Weights of a small transformer language model.
Size: 16 layers, width 384, MLP 1536 GELU.
Training: a variant of SOAP for these matrices, 3433 steps.
Each number is 128 + 32 x the weight over the matrix's rms, rounded and kept within 0 to 255. Layers, rows and columns count from 0. Numbers have three digits each.

# layer 8 attention output, 384x384, rms 0.196, rows 105-318, columns 128-191
118214136167136140147135180137147109107146143152150123135205105134175165137146123196136077102142091144135166096141127122078082125150180141065177091160143128071200133143072035098159129123082167
105082157116119153125094129109138136138155171161147122172155124080133094112096132131147140148159193110112151122140130114129107103154137095114034209123114117146141093149132132152126122189161122
094122151093142154179163159131131117114150137193125095112118131169136077122090124090132073134130154182125192095140171156134141169192164157098134127107178105155142139157080173164088106105156127
139143141113156221073141099115167147153122069168157038116071121132159119139168091096175198175075077123145126118100119144150151125160113107125070147103146170090090136140132098148119136081137183
136112087071129106115166152180116114137111087148125142070112106106153089165112149135075157173154093163152106082141126197183093112091175179115133084147145136189134154029130140163118106226164123
144146196143117179148124156135134112128105146130123176105158137124131157123089124166112163087156101100120125105078089156123174133141139169189132091117131115101148119170139083137126145160127114
107162119120119137166102078133077195143155071111137148112115115157160146166100130063200135149148139124163134190125119103154122114107133116123101109146084179141096087126092150108108129120103178
143152135053137124051086162095223124117144150124141103105115061168222095160167131096116095125080161078113115095145111061163153206125161126090182124110161141134136110120092200124134098163118101
155161194143151127128124146109114123114116111136131125145149090127146088100127164128125174094129110125097052131102149127129102156130087161095117143098084064184073123095057095102111135116155108
092129209128161159148181132126178148109141136122130132149123151145145094112130124164147135151110116122091128148114159136181127200106174135201160166134138143122178114179098126149116107109121184
084126109098171159126089108159156069062140181075130057092161125136075154110159161170146185119162101106105088164154136107138150180183101107142124141140149144151096079129090124087170052171156133
134156177102082120128128133115158124089112160155135127165193053107125063098122134147129111105129134124102105175157096159134162190139100139105118096126140107114132105152101172149143135115122138
114166167083089166139137121168168144085109121120181116150181089107137131148125149182129118128129169172106139093131141143123127078168118042127125122120113110136139104124100143139140117187178100
129088125112148184114141137116083093146122069154096125071116170079156134164134125180131154097106164131121109094145169137135063114105136117139160143138140104083128126157135108150187111110142161
157075133132165140186176148159057094179150115090119141115124125136144135150163086126098047164104094093143138109136132133179135119141132096161114071144152131099120140084152228095137122143167128
130153161099035141094172146141097144207128117103118134109120138067074097124143135082122120111186084112130134146113130055134114167150124183128091175161164188089141135135224136169091065116109095
168080097119109101096112131172138086164126093111116133122115053083129146111151111120131101146112157141172169136084126136098094101077102079112047199097089139116081148180148190165177210168079162
138153129146137129119124113063105121126129137059042114149093085124147071134157131107110139146187133142105086177081126150116140118128147141087142079096155114133129054109141138206135039139124151
157113065083153109120087094088105059159107136147172118072110144106137134131092140059069119107144090153134113143080094100054180114126202134069098124141173140168128097098124112123160111225084133
145126137105102075179089123160146113165132198132098172094128127141141143099163121138142130128176142099112099092170090125205119080097148138055167098110150116124091118112132122151085132102142110
167078161167097157142116126130115164147182111193131146088144132112142142152131113160106123163077166124081161099087073156118114054099166081133158105119078125102090155155146109143097148118097133
129170128086125132117162144133120085130145062121156064142129105187122175124154144101148133080095088119112167110152125107132110154120125109140184113124182212170090102155163138113097132207158086
250153145168115128134151091117180149162107066100120041120113110164130138162164088095104127126117152144158204103154177141060145090138093076168143094138144144199059141110108105163139124133153115
138124126092119116132118164153152153112072114126094153071126122152135119149096125087094102076103170100089096158178111167138155152150163126160157105080051171170154102118117092171117130134173065
133137106077101118080135200161093150160117129060079141132146098126112110168086127178109101143120092124084124063158101125130217098143137131174078131123083138101093133113105122150181102103112125
165122130099115108100154152106156127138068087144178202143226135091154093130153075078192128080203134117165088128048143133111123094133091091146028114175133103111159109067093127072139118122106089
045181115140110128145152136119149128208092115155184135117146143156121087076117139129105130154119135101086109117161110123090124158112152125118118104160113105180150157015098137127033094107102144
081141146120134110139159086069132057114129191099082113108178163115142071054130174161171203127099193090182129168135141154117136139122125138140107098118086180120137134124131081167144171121107132
136151075129142126141094133155186082120154182170151126117074093166102147141126112151121109115175153075170110111111131093150127091106118161179200152141206182118097134074060129133145106130108155
164137140103184110144154095106249088152118143135143134156133116105137136120134165120064192129129120126108122167171131026132150158124137181212119118075128181056128124093073110178120083132131151
140134155151107084095108159118157116066159197154103171147082102155145171115120164110132088096153077105121172127111100111140129126078159159121109085168130065097109101117101107119084082158121117
140172050146214150143099129147097101102081159139126151128140110158086162140184151079141111143138124149113118111154133152121198046153158148121153122139150160091140120124101108135092191146085134
111117159162162121178096140170085161117156127120111131197130145112132154158119081120160157146086158118140069139112093113088148069122055067165138131130158086105140114115116135181134119165124148
098127111102116141107111114027221146069141091108094121139161063177110158109164044132120162115181124136139193112098099145184134186132137092124106119076125096147157086132145161145135116152095132
151147140121102067131133156109154140146116092131162180176117165102144157096142130140128155133124145129167127110106122164229154153129088114068109148091102122117111144135101153083153118133133141
186118122124123101134081123119118214087163085128088202134183150124098136139123136144078159074099146210143145166094119144128180130077169122111096164106163145122090109100105110118144128059104113
093148150136153065149097191159148151178127134124128149138132166140155109069117100169119133075134161080121080143142115199164081095126041151126116160100101152148144115103069204069053124090064111
097199148116181125140125135135101085133148120153156223159162080121070123097145155128112138088139128143111136100133120159118114151121146153133122103163120071099108168137140152132097108159176085
134147190107061177206112136100119128148079124101136073134089119108141127163151107133111181145096143109099135069089121136134117184138133160136116110138088063133088099177188190156149105151163175
148174096094126126134153152096125086156160096131194185102152159113154168116124166125151129136080073119166165143175166115094155095087142073122122100135127125160149154078093137105150091104138160
091163114103081103129107127147147108167123176090149127083142135087160142151093137160103159196096116151114140081157150116125117104118171086073049143091153182126115138149066161113112083166147063
145114144150116139125191149142062155132101115145111128129146133077121183163255130121093152148148083119147109190158099091136110141065104130151135158116134122129121132120063151070104104204122159
134074091169058124119142131066124106178124172158081120127135206091098129097136131115157132130170114159122130058097180079152129116096130139128160113129123069114115169108125096082106145084109109
181123179115149106085140197078108095119076134052098075197143194083080066081106066096086132129082147103176138159146165110099125125163124184159159216100191122113144164167141118119063088178113131
148126171122092100123134092091133097144124179145152153191122151090115106112140132117076135145142052138130129123182061176114079118123113108123110165111138068159160125084174092059090167188163152
156083158152179124123140186113153192147182184156162082150147132091145094129096110138098095117156083173101149142176122150105088123180226132143107118115184163133175117132169064099157159109088088
141127190118092094108150144101126169098139139102170177061087143137170138092113100076061141173093098082075111109164147132135145153143126191185172124095137089097120105120119172158078177153110122
146093114105146146074173098144110131108115093126167106152063102112158110184119106137146132117057125159167121126142116141150127130090130117114091166131069141151164150172082121121103129201072094
139141162140172065129123123094166116177165145111136101181105087128111107120141099178056080101123104057133098146165129122178082087194114156136105179127115116080149079126132147122099111168124105
091138137101124065120098118129200053112164135107095168059138069133112134149065137128113138100096126042158128176130149102074152115146162136158155159139108164122138105168066111110158107111133102
186107184176116188064111129134086228134167137082192058107105063224079255057096172162158118137142036121000057122145149212128120093077175136141171200130134137111112141152174077134127204091106180
156151123098147083108093101169081079138153155142185165088153127134136098137212106062119155136182136129133065099096131144085111133161114092161155159143158120103103158109105060124110173151104130
068158159119150116070163099110088093101148149057204157098160063097117123148164114123148141098096101133229127083087117090169146125172100072101167108157075048069141101137109086143111149062081078
140118111169159078167139100090147122085111106134189096122140151128158182121077146140154127175204127123128102098143154150091146090165131136136102112145133082118114141150101106084161159134093151
108146157128125130137127165161095153153081109138172101140151157093088087130201152150209131066097085055166143148136106151124192136090180148192067075116135146119130137127181145099066098093125103
143087127092113191150135131111150137137093137138192130109206169091094130088168113170142138147079110123122098149087116105111143109109134134125107103102132116137164138058111175077146074105095160
122080196141121125124155149179193065176103121121072148067094143117097152129117154124073141166082128122126146171096184114232152122135078153186133192133189125069115103048143073144100104127043207
148143166137130066103126110128073207087120159063072156093127130130112145070131147082121119035122147140176091160153122108141182106097134179126123094166130102104161112096145153099169126122100137
078190217134099116154163090117164141080121134154113082184125110097116116113138139089096112088100060109134124164117148164111181134134140149119177115115168111109096099157223085055092139139093124
131059100137145122145098105124125148109082145114178114094086135130145164163211082133121090035133192119094167171134074114131147145114181146151114183120138136154130090141112172125120169128126144
101176127147126149174171037140134124144146133110123112100112145071130131136140137144164153107142166121110121172124104118056064132040147123208074134168182154157131117132111127066178178109152139
119135121149137109078117088141139105109166132134156213137128201098152138101150125188086109108117149112153097141081077196162080150145145132114161132111141146153106177076072128040155150131215124
088116184118135176153106091165094166125098134117151156163176116111166207143123093116146124099119129166127096088193145124089160147200144127144092172198169135168136159130136044094093143158151178
114123109131104156178097119154154115066179136124109047095111140170120116106148056132112074123114054143183182173112121139129094172180122148078139134141073183086182082120141150116166182115139145
126139155114151133120114164154052124146133145110113074126064108143193107151141048155134161170053174141102061128143106135105154109207165117076141106163120120183149134146057169133110208146123114
134147107132154125141164154146067179102108133179128105093139054129134143091108067152151110107159156100101085093112132081053118148125106173149153139135105149139070110113115177174143130122094133
148155170136086147137112105185148141097131105146150080173092161139124103135114062210118152144108123069140111175089105103078126130076121089151131167118184115115119153129153123135133156178178097
091077184214121119110122104113189132103092154067133092080128137108160085097091151131143118167207124079192147121099132115120139117190095119121063120114145095098071111115128117118177158073156088
167080141092117144076137155166211167166164151157129136195104085058165179083127112127144196143175123192118135086106115129089042127138204196106072120107130099084160094134095120156122173122156168
079124098141143096091126134132213123160162087204093145157078139139132133134170155115175145134131103166130152079156201010152052134147118112139215089079151121125098090096092178110148120143127143
132148177135103077150180116141110173152107107097111145107125077096125128131178102163160111157107075116099072133078112184204117089137163157148110139093079120108140085169162144097088088083141123
096110113122129041149137141159123137139122173149074112089141137110187105108142080140120208098134129114091133159111113102157153102095131109080138147072178181130125123113145133148117140130101135
129104175142127140077124120100108122191082157111117157187109089095170107114181158138112128081109058140115193190100113118169050123160151176109068149099152166122047138100139132173139175126116073
154171082104106192136136049109139174172122122139115176166137161059126116069154144120116053096129081100136132094188159105152136156188078151070152162172105159081134122066150176075089160161120128
121117129136149132069189160087162092111154171065144157134131120126101198167120141133132148094069138151058089089125135118168071123138094125154118166040157186107152213151138107132125092078123107
123195091106159167101181164084148141163102121137097144116106104137116162138076074131041086132113165092163165152117107112121152111091201078134130163082084131066149076149104200081093101105138137
131133181108127120203083131120152184098189120118108182090113139062073163120160170185156125130128097154103151143115135128120157145124129124119122074100175141143123194175147102093133097135135118
129159110092136122145125160115157189115150112146132176178056101126089149143118132127122049060147125157112111108151119130164137133068122117106118146136063100159125144160104117125104135110072123
160112140144142141139110161156121134158154143094095175155120199137143147093202129175118136113141105121107168157084173157127150157100099150112166101105118127102132164160109151104192147197127136
121107125176158147174131170139122140182136178103182144101148153115115064084120101176114122120128111092152148103123084088136125129139185196105145121141171067099090100127119128111161107198163179
177109134175075120099150090148216127133110140111092199125155108132124146176126097104099141113086083118125154084115086152115138160151186147074113194154125117118112134157134133086135109165177114
134159120124172101166130096124152174096172119130184197162203157133153150108137148145158193168145079178118148154128139124117204131151166104129106120195178044121179194089188138139183180125067135
163096128091126139171136173083150090083134125115156150095132123135122079110143128130169130132100128153066117158170154104133131117144142100112121109133141177067118031118169154089084119212102200
147097157127143157117154055097127113150135138110097079110105106071198120120133094100148114155148154091119139182132156164195074077140115111161139134135127130087089134185110109092098187174169116
069154153169106091127079115127124117169197083154110121077162156148080143144163182144133148118167139164137095091150164113139131154130107119118111201116092125161130106089135137193097143139155191
132166149174089125156156060140141132128149087117102166119171101151171063130130102126103168080122110106092135149090129146142136060121143132126120172073133110122123109094124092140116155173121146
156154131173199101100187132125140215150127116102148128121161127128132064128110178127081146189082145163139161119122155106047119159117095115110130128151180093099176122131092101107125112170133122
080130115100121090120134088132180101179204144145157128148097140133192106127109146108124097129110099127141128117092158149082179103107126089085178083176144100117176149146104101106112081149095052
134161094128159186096133131182073093149106159130134137111099100153143179131197108150081107185107077124138138146101166139132170173120086133104099140153136080135139041144149157126111153142091137
097141190137155148113141151112113122073123098143078168054212134143108119138142111135115153134182088108160138113099095032134199137110123123134100122103129102100111145099059116141140150126142122
114120159130046122110126124129121131071186186139143173131098143111114104108089091153121114120074110163149162122138140164127193104092143113128168150134143038135153115133090113084129144132100093
096142172149085091100171122134143151089121101089131076156129108057154171108089138189112178060133110151137059146133096109106169157156123173128089105092109110176035137190115145143173126199046076
154132160145055118177149098070063152075179142119119161100129146129127109056168140162119110133174099153078092133171168131122145110154146139143110137153088142168084097107132164127143146089146133
132129110028133144158089134074179154180131104098164144135103159130151113128103133111190080114102155120168125111064131093156124183115142132162093132159138143162104093162152102065128188157139194
134184142122060090151136123096162139127111130142140139119050126077108168144116113097099122164193103137147136097124098138188128089128107115149131106124172139169139188113123142183143056089188103
136145129098169117117119224103174155031107111102126143127096143096149141160120148158091114109091151132124065123118150075170161157153143152128110141132135180107095104142073185167125175173058152
073153132188100141123122104120156149097150161146108103162146189110200137090205110110098149103115083059151150104102081098137144142107098109111098122114130118104113049164116065141110159126168056
158088145087134086120159088140146163149154107090100167109123128088159129166113157131190159096111124110159105136153092112147110141132155167105101153157098125163097112174137150154149151108026124
126169117157157160192107169137157123150072109102148052087179168111156120147065098130093124123218196096123166183123103116188149181081087115130059190121227107158128124104149138129115153050083121
128165125129109045110059177118108116139110076105101144067056194146093104117158102113095194049122087121136090143163153103090101113214144121117126144148125010107134175130105067081134084089097115
148107148157166099154116125103132133086137143131073167169111127175145118109141097139150141121107114132132144125162103135149105138159115136087170081089137136120179111081112134121123144098150131
139116059068092087158114093101132115106133120193164090109190141098102098152174126104154110082096208164122090127089158138153123191106084167118041087214115125127161115136127108103114079123085148
101116120072113122226123109128136196116133085140152171149120097079162124111162132143139175129099147137163119096131108119145198130130155087145153119130127157157158129092076128137079142142094086
121149135087150134141112144154087134110110177104148177187075145171184149119113125105127147180154096188133163123154137130102106080110159114122162112054141105128090123067111112125082147133074085
146045194153164134138162154122143151155190158117097108104140101156129119075133182096199123138096189113127134114110176139113135155105149115134150118105169151118077171173130154174141193149086145
147121096099132106152156069092098148166123123109146098147138211114189142085167181170096137162099130091157115143111140048127142139145134102094121158089152186103108195132123140103142090105166136
143160149073137124160158090151172130114148090185126138098178098138123132114121113131118131114090157182087102128140162143079110110092190098135114149052073136137141137099112178123093173144113066
074092109083135147189100152072088070101103157148097142158135155135121122117112115133092118160068077172132148154118174102176106102121112143106114176085164155161115162130123134144084100095084126
104128055158115148145113125077132078082095070109161066185153182140101149219130103149093126106068131147163097103104153138110123121130140094129113102119090145101123097124157081175139073116117171
133116247088124061072070125068158137122082121117084132161090088156132064092092087151174164085134172089165127158088138138126145114139126113112136155152206114154115158165067169100112129088132198
151130114135149105195126135096103143195088092159040106141124145101147111134116071137125188066133126141151089158153169151094143125177104122197117092149130132030129182108095143056163102074136198
191095166122096146055127044169110144141168086141080124143121122067206112133110150184114093122117084104159039123067148151156145037136099116199126144151115139147112162165155136151130123111136160
123163176164060127128133179141158166077098109126092152144074068188142074111206128097146168135155167096147167134193137093084118173195092154091130108180092168070126144116132132136097140125131119
118096090150077172126055223193119167159128145169072145117151190117162090144135159137135159115161118146116100150145113131129110118148049109150165140167182102123168093119084188119145147145158097
117128141104094137156108074178144151103166105124177166081127108047154110151176126128136133132129180153150142095091115108103106125103132105152165076082131088091116191174117106172110143133083170
152170123116128183082187147178090146169139117167111122131134086118213147084096090109081123140127088214145113077173171157143228123115116136156089142120182141090135099162114118111116220165101108
165156122162113112094132161129141108174117114176184072152074112132121168128105174112137123061090122137196140154147135103122141155133162176109164094129168089075104139157142129088147150170193158
123112091150107094143112215148149084141110113109156143128082130111102163180094158150115151113101097096114222063146200151081136113161152138143113080163118153121164139129153127150138117177132102
107152103131175136166100106107081099163140167137128194119099130101139117147113148173176158133136081156127120102165167185148142131087113127144115137120119168090086170121131078077117101156126181
148106176135113082148126096172147135152122117102177088099126145074130075098150072105130099088172138108121165174101157047122105134147108183141129175116078151116177150150152100095133086146154097
123147127120077150121153116164100176103120086186072126132121187140073120111147077206149098105143201074111131101134132135148155171118088073161126157132104153111098174210173094057098128153150147
107160146087115059168157115175163065133136164131140160098089119200080112112111157109141103142159137130133145117169126122170166113086141179086121102118079144124167163130144123172094209104114159
123128115148189095079125100126095118082156181132150191152132135072090099088113152157129119149152200134183095112179127173104128118066085103186122107100161149114129153169125159156159086176127157
139175115146110148065117138116133117172134145090083125121201116163159131141094113097109066158122115141080176168085137120113042086133094116076149118100065137098158148110181151141184110097098077
146092106111133143141128135168101115060107135164148206147133156133084083140092095136101095101106115103125112113113192149146163063107105086114178161164122110193098180096130144105040104140167152
109122160089148141137143117103085191098110172151188125136130126077149165137221153170182103150122145088150128124168084073044108132125158145102185147145140157097093124098143146186133153109132160
167103119081095074133103147121137108058107148125142133173145102068180118151123117159067170106174159132126104125129160131138171131183139167111104153128133091092132125105182102137144180145139150
157188140082118108182144142091106061095086156079121102196103134158057090088128107106173105181121105175086131132110113091113055117119087133122142115163178136093151085112106130139146140092075145
153105115135059076126124127089080135086105135158153158126161125135083159140162115119130099166165148167117128116149148057111111108130146084160150168138105157090182130127178084060130098140100105
164130174117078117094160095146145074088119106173086139143161159132096100123111129122181109109082132155081110098112180136129147140123163167191118104114040090184095157109080093059085133111101122
063122169167183128148111135126172112204129180083099123053157104107139049124124140145175116139128147141102078173110119106053161098137116148102158111093126043147142155153097114152145156116138144
130123100136085130150170152130134151127138134080096154096175140140122144128182132137082103087146136141108088076081086253122169150106061100127142178168129158127169089169107147159106120143103068
186154114046164117154099145135104087098105111144124119128067155151146148072107125133131125120145133136150069115046080196069160141198131147170112124129155130111138069153114135106145132168068120
178109129101083117108122152077113110052181131153200074172169049119135093136149069173066059130173092112158137011147140092140071157161112142117165105071118170109138186087134139152124144067067155
105128128141071105150162129133145181101083120124099168146127114093141118129172114189145116131080114195114132131200175106098149086184150092192133134111116168158116150138095174147125121153185101
136217184075137095126097215053120151129103111082049067146119130075159153154124156114124153141117150127082152147071134118210076157087120094089112172108114127072109136162172153154152120150116122
163133147127166132135125144161098100055065127128180074069130176149139142165138135174097109130134057081146206101141086102091097135083169149129166111100105180095154128053185076131164098156138037
191145113140142175148131114168153199174155106096071070127129151094143138160169176160142155109119144092105133053110098121114117187190033235102096164122122113148104076092071153151118068127120107
195138075138184153165143100104164099118106147155110113144117067111083134139098127172188081125138118167145078157127183121135111109105184136133062179159150182121086154110142104192148094120141080
117106106143176157117174090102169153085147169134105131108149135109113113077073133152146102158064056118178128144116109133145143098125106093134128134095175198148165156171190115207073109110142173
108118051140119088159117091103131063151147123108152141180120106177188137121126157158094078146121114156195162082134169083100126138162137154183131124098177175187172160146091103062183156121158227
090163111092210105109168106117144168120132084142134121134128146110127044067160088112193186122095123154080089102118096172126127057185158137149171118087139098114106184108139148111079126048111111
096129198130093076158118119088116174130181121091141113136150130142162119100201066126133126137177111138123156078146153139158139136101133167143156085117086170136165135113121109160146127122116096
179120098135133096155133129143155136155151096117116127183135152170138143107147189122096135125111055154125095174129090217188102173143128081129096157172135099207118063175156158123148141166117112
130145121099111203130135123121125122149112152072075212098152135132150165145138147118140102156160076109129118099186128141097158163096043156121084129088147154179145132106079127162075132099106167
085143131130143137172105062109050159113174070114145079141141118142132118122162117115103076188109146148134120158089145184136134176144145144158112111107139152119069166084131138062105093101136158
153164090144168162122153129136162138081140145176093120143107100122181072142142089107177098165167166141118124084159161173091097189155113167140176137116134137096088084085102163114125165145089195
134143159171068090130149050113148087154135145105109079198144098195177194095063140136123110129174117099134106089162158098128155116169141185166149107137113151137141134130127102166132108124100176
132085084127079211156126137135123148194137138177103159131159120149164137184150158124070111076068160101106095143069129074193119099180095157215170094121117115125112120122128179207132103118138148
143119122071148134108072135091155137168116144110162207075114086157125154125108139160136194059118134158143125216156165143130102162132182115172167115092128142136127127101180084120112149092075132
099113124117113184159103144192083105078172161063086197137140184135147149121146106063110128102153111191142149122116129144118142168184056130154107094148104142062089086157112102172128132097104138
127199077132124133126114097124150089096125100126148123122075143068100105093114152184126126232087141145091105163208061177130106175116141127126121120110159084106143091175093118057090137148066142
185186134093160128166112170102074179112135046087081160117150113080150071080063072134155209128163092112100147118168118098150119121162164163154145165069132137149119124130230111163138103136092161
100185140167088090160128133135149105114174109119137076100100155132111129110170132130139087043106102124070096161141183085191107076127100110098166149159133154125159124105118099126171149090072108
085108137151128148177151107163116160183141182150117141123121137081085117136139121073135110079169100137110145127170172133121122097095146137110101143042126111168123093103094143170102167139141144
141168127130152146106122106144143075081144149100112064099159115114073124143143103162121229112118071094159178104123149195133076137146143082161126193153128147171153140119183168101079132141145145
124135093151130167086155137160169130096170094092141139090129198143138142096128162154159091064151121154194090116110163126132070161044153175143095124110144092118055144140164156126129105109145088
149184097131120112112215104183122078121167155120108135047067114137133150156141114077053097110114165113156055195105127154062126145121113117087104156137155147153100106127090044104165138128114150
131083155142134109141162113124135142088122102162100132201160114128122129114151127172131120133141171162172156106153123134169082094140197083154142150184089082107117208133151141122160103169160124
120137160176128125102124114166146072176143113099124151090108116178128086127178104144109140093134139182100122110110073126168174115173131136157102108132174129097127140133158149193124154109101117
084152158135107125120189098139133123163094140163122165190122101155125138195165055138109140127148122112137032158159111061068045169103135067096153168119189076106052096150130165140193111195128154
110180162159038142104121110112089123111161113167142096141131123118150108132159170096150149087133096095178105118110160129119139146143098158063144090157110164104168144094135121107135118060147167
092134127116120112171063117175143169091130149115065122109150147090123108120131094149132093135148155124114160109106123130140183131116151161144192146132178089145134156177126093087140190122164108
081087133083147115153091160118168119096137128128175058092183102119153127096128131154122164100190121147102089076157170098083088183121135137104106068121068238111139105160125224093114142159190179
086082144106114134141086104107127111115106216107130099119081130129137113163214078113140118118113129163145109092111115167079127102138110096147063179147162203138151121086088140129191082139142166
055078137087105155060077117121181183160159171089138180179151162162157151179054082115111080117084128152157176150159098085131126096112203098084155176201158101165119101135094125108111044181088122
107179108134107140079098129141100164190132174096163094116119072119098079086132207126097149076087118125135071114071158155155113082063205082155150162160094158091102059177123140157129161045133112
110136085104140161130107169163107128096133130134162151149157078087177063066167118185167065090147066095138154122063111169141183149132099103149072119107075120132165130131211112060163102084173132
141107142120116117164167084099122091208083033141100117044153057131143125157212091166133116120143117158118121199158106128166102151151098133173135186110096113087106082163126081060132079134172144
161079164126108167193105126093075135132126123108164141110139135176135110136162151170144117096139200086143103138115131180154114149122124129085137111107131125169139105179117168100111126134113069
090120203081159131215108102117163108067140094145135154124118137134139082173129178135121084133122132059149176103160080105160096116103148152142109139160191066105103153145119157123133093166118177
106114175070140094135147162120095135101110169159113154174109133108176090143163146140143101107114066195126113145144174123107120125127124196120177139104157134131145119139161094099094127147131065
095070173113118101086130117121101155120134148184070106137136115122113141142180150150102079125119059109136101121136158173134110125170158165219162145141149086145108133096116126127145134145121114
167125160099118145117087123171109098100168104164159076118109160119126126138158096091126133167157134128113136135152153110140117116097164150152116103154137148124124106146134138123126132090093194
102214049069072169124075093149121122109131147172120160100102153137146131063156086094104141128151080140196094111106075204082141163109131114184075074162107175131160141176140109137114141122170154
121037111136087105093183131132122140071100150096145113166102166159143141138117203102043124154115167091059107082185146114223134121129123102144044140135125077111205179125130103190150125161138093
063141175116043143140126091139150195092067172144145159183091108111135122167101114152093171116134144125156098089098194112122172153147111175174111110119163132128178141089133140181128153132144176
128173149130140093109163155109080146149124141130097150068100094118164135132108115113092074126175108170210099136090121138181102133112143123122120111183142154168132131095159173143096017075111096
159104065144124109159137089106164177181179145195098121057180098122133172065148111147067120154161128147145048101117095131162155068116065143122138091141193109081089146124136047067197188162093151
168082167108124120163137134158168167106041156151166068162088138107112132079152140170123116178093097120111158076097116104139229114126169107087095088110129126154121112136149054159151119133171159
151149126108111101121115102133116102143133165155160130134098149131115121145185084116125150112090076179166124140130115107124131141175127140086110144122176132133151139096192168125108110148068103
117198145084103110117172133060112118084147132092131180130121122116129080132177120183154119151082062131087125090127101140104144170111168139155082121111102066115059144117109149137103112138131142
071147167102120143116094172123147121113082172157166125146105113105097118165130151042160074127090141117141152148090119134135161111104175115226151113074192142164136126130106155124120142142137118
146169146123149043132182088170101078129131119113096061113134150099092187145193152134138035143178133143160133214102108065142096125147129032130101102120145113108189101202166179137114110096170155
156122098206098162140156124114111168130161098103158094065121156138098124085169133073139130108108037118189187146057118157157111170129195089123107146166199125129126179176158080145137143151088137
120106101148120101110122108090119103137116128146133093150187160128116101123084111149135123110117125089141110070079079106072097153089044166130157165138123105127073180189177151123099130086134146
104148152127085149148127103154131079106193142093094154144111154086150149125143093098132089118156099161109163141111125109182213130141148113121164108173138114109090145128113123123098150164169166
106141113151102119103121146127127107166110151154130119231135150141084156198116094127166083112120097115172137164115154077162095145164175102137082120129123137145147173113174107155131125077115118
133162105180114220136059190105149153112186165121135122133145118131141135118123110098150127152110135083183120141154107099155137097139131126143152086166126160133179094148160104123141104110088148
145123132077179068167119131113166077109071160137130082087164079140096104115170139185165135109113080170092204199114133207110176127156092113109112082188172124138151096107119175134189148131160152
138133191109098124108119091128132112161110142101149128164120166180119144135124128133080143122120105113131103167149171199195119142173122150118150119058121130102115119158150105130116130124149142
227108125112111212158133133122090064115130151139107141133123131115135155129074155098120131115079127019036154158144092158113105104172128117093102104142138168162101087149115113149140107136085132
136112075188121140095187132124105118122146138168112184145104145147073139137069090105120060128149071112168160098094141127179184100207106048152134132192157157133091093127065143127130168154105063
174138107162096125148187069119150137094091076162065129132101202148143164093146114128208124114156120197153083115112115082076133143137136153065148197118133128112126128135195200168109217172138131
151122145132108132165078160153145152106170114187202050132068133140150138145184139099119151171090102137184122109094173189132150140083095198156088156168191158081063140103155089164189125093134109
135151053115114092024095077104082110144082158124124082069157126146108087115162100144126088100154072164158160136080115160129075168126100120131178137088079181106204182080159108153112128083117055
142154076119118087154104126034097163108167091099079130081132040142173146109195098096116144161138121076028194084166167142140091139124103136097138078145088138139127129156157106132084138112081110
104088102141074152095045109152099111115090137073114141159099140136150155075128118201108129164099063145119121166195137068114154206079099153165105103155153132113165143191171186106124177125180080
126112145117138074152161141092142167144165105131098174119102124144105135172074122115123152126082137155145164193153115137110087138109137091093102169113080132117080214091100106145063168172159150
166100115199102093140146116158146156121124090149200171157107127089118089151106122144127139099097162161098135095087102154149135132127128099151142125127118132142073074165059188125150116115148114
116080121121145133096145131167147117119122105147083149088166160081105072085155191139132102152137161173119120132154121178125121132109118115123115119120171150121132124162186071153158127112107137
138114131151086124134124136139169047095140104210076120147141086102086122024143141159164050143153179115108172066099135184164101152125075199159113145083161121157154078117149109147125130100128142
068071145090178141172178106104145132172149138102108123139110119201063128082125121132056124150141078063159088110142110130098103152076168108146100072151172106118122088184163104115129100087125133
140128186065145116124145145203114052099148096115099155132168142082193153141111221096101167110113149119233131188108159145078136139132116144120138095116161151153101133123111088116087085129109016
131140108183082075169150059127122143164130132082147084089135100126160097152143156117115186140116136146204146113120140152090115099126123131166147122092165087111092145077114194121183128136172096
147123119165201114146130166192136139124084195174121138103124165112136126130151114100080133137151157138119137143136123169101216116097054109113098207126109112169111175124176172121152079126135143
138140194140104159103178156160109054083122106151175078090117119077136073086068083120126117120158122099115154113129124148073148116194098125076171156153182129089118114161154093123129081145124151
153167156156145174143143158091101116092131117126154127141114087095200135115079089127120113146158162156127087127131114145111120119092162101088115139071138122123144127150112199063145163137156155
199180113201133146122093113158157193083144116097152109155169086125167142183150137066160150100049174104102128196154157114164139115135121162135125098140146129166180120111125072195103099147120141
193143100059154104196126128102072117100179120100061138158138092108069182185134168149130123184151121134062147102069162123177185077110170114087111221137174108196113071123166134173129117115142098
146151136038114183157149137111156164159134222115085127101149149119146069140143104127107116149160185144157111066138140117132150179088120125131143193107118171164139071138127095145122116105096141
117114105146177130167158134175108123122138070172096099182130093085123145142124142062086072114102145169133128109138087062121181145191114136134118165080135141142138083125179125123120130143140181
142107166136125099180155139125090129132065118142139156137183175112162119215138104096109104125154139111226157188099132105141122074152135120078099148095115125159123123125159171093121095128171120
153135118097141050085146095145123082091103126115143141125196088125099171141139138097153160213107114154128147110152064112140088141085100102121159118138105072177151159150136119137170132134121113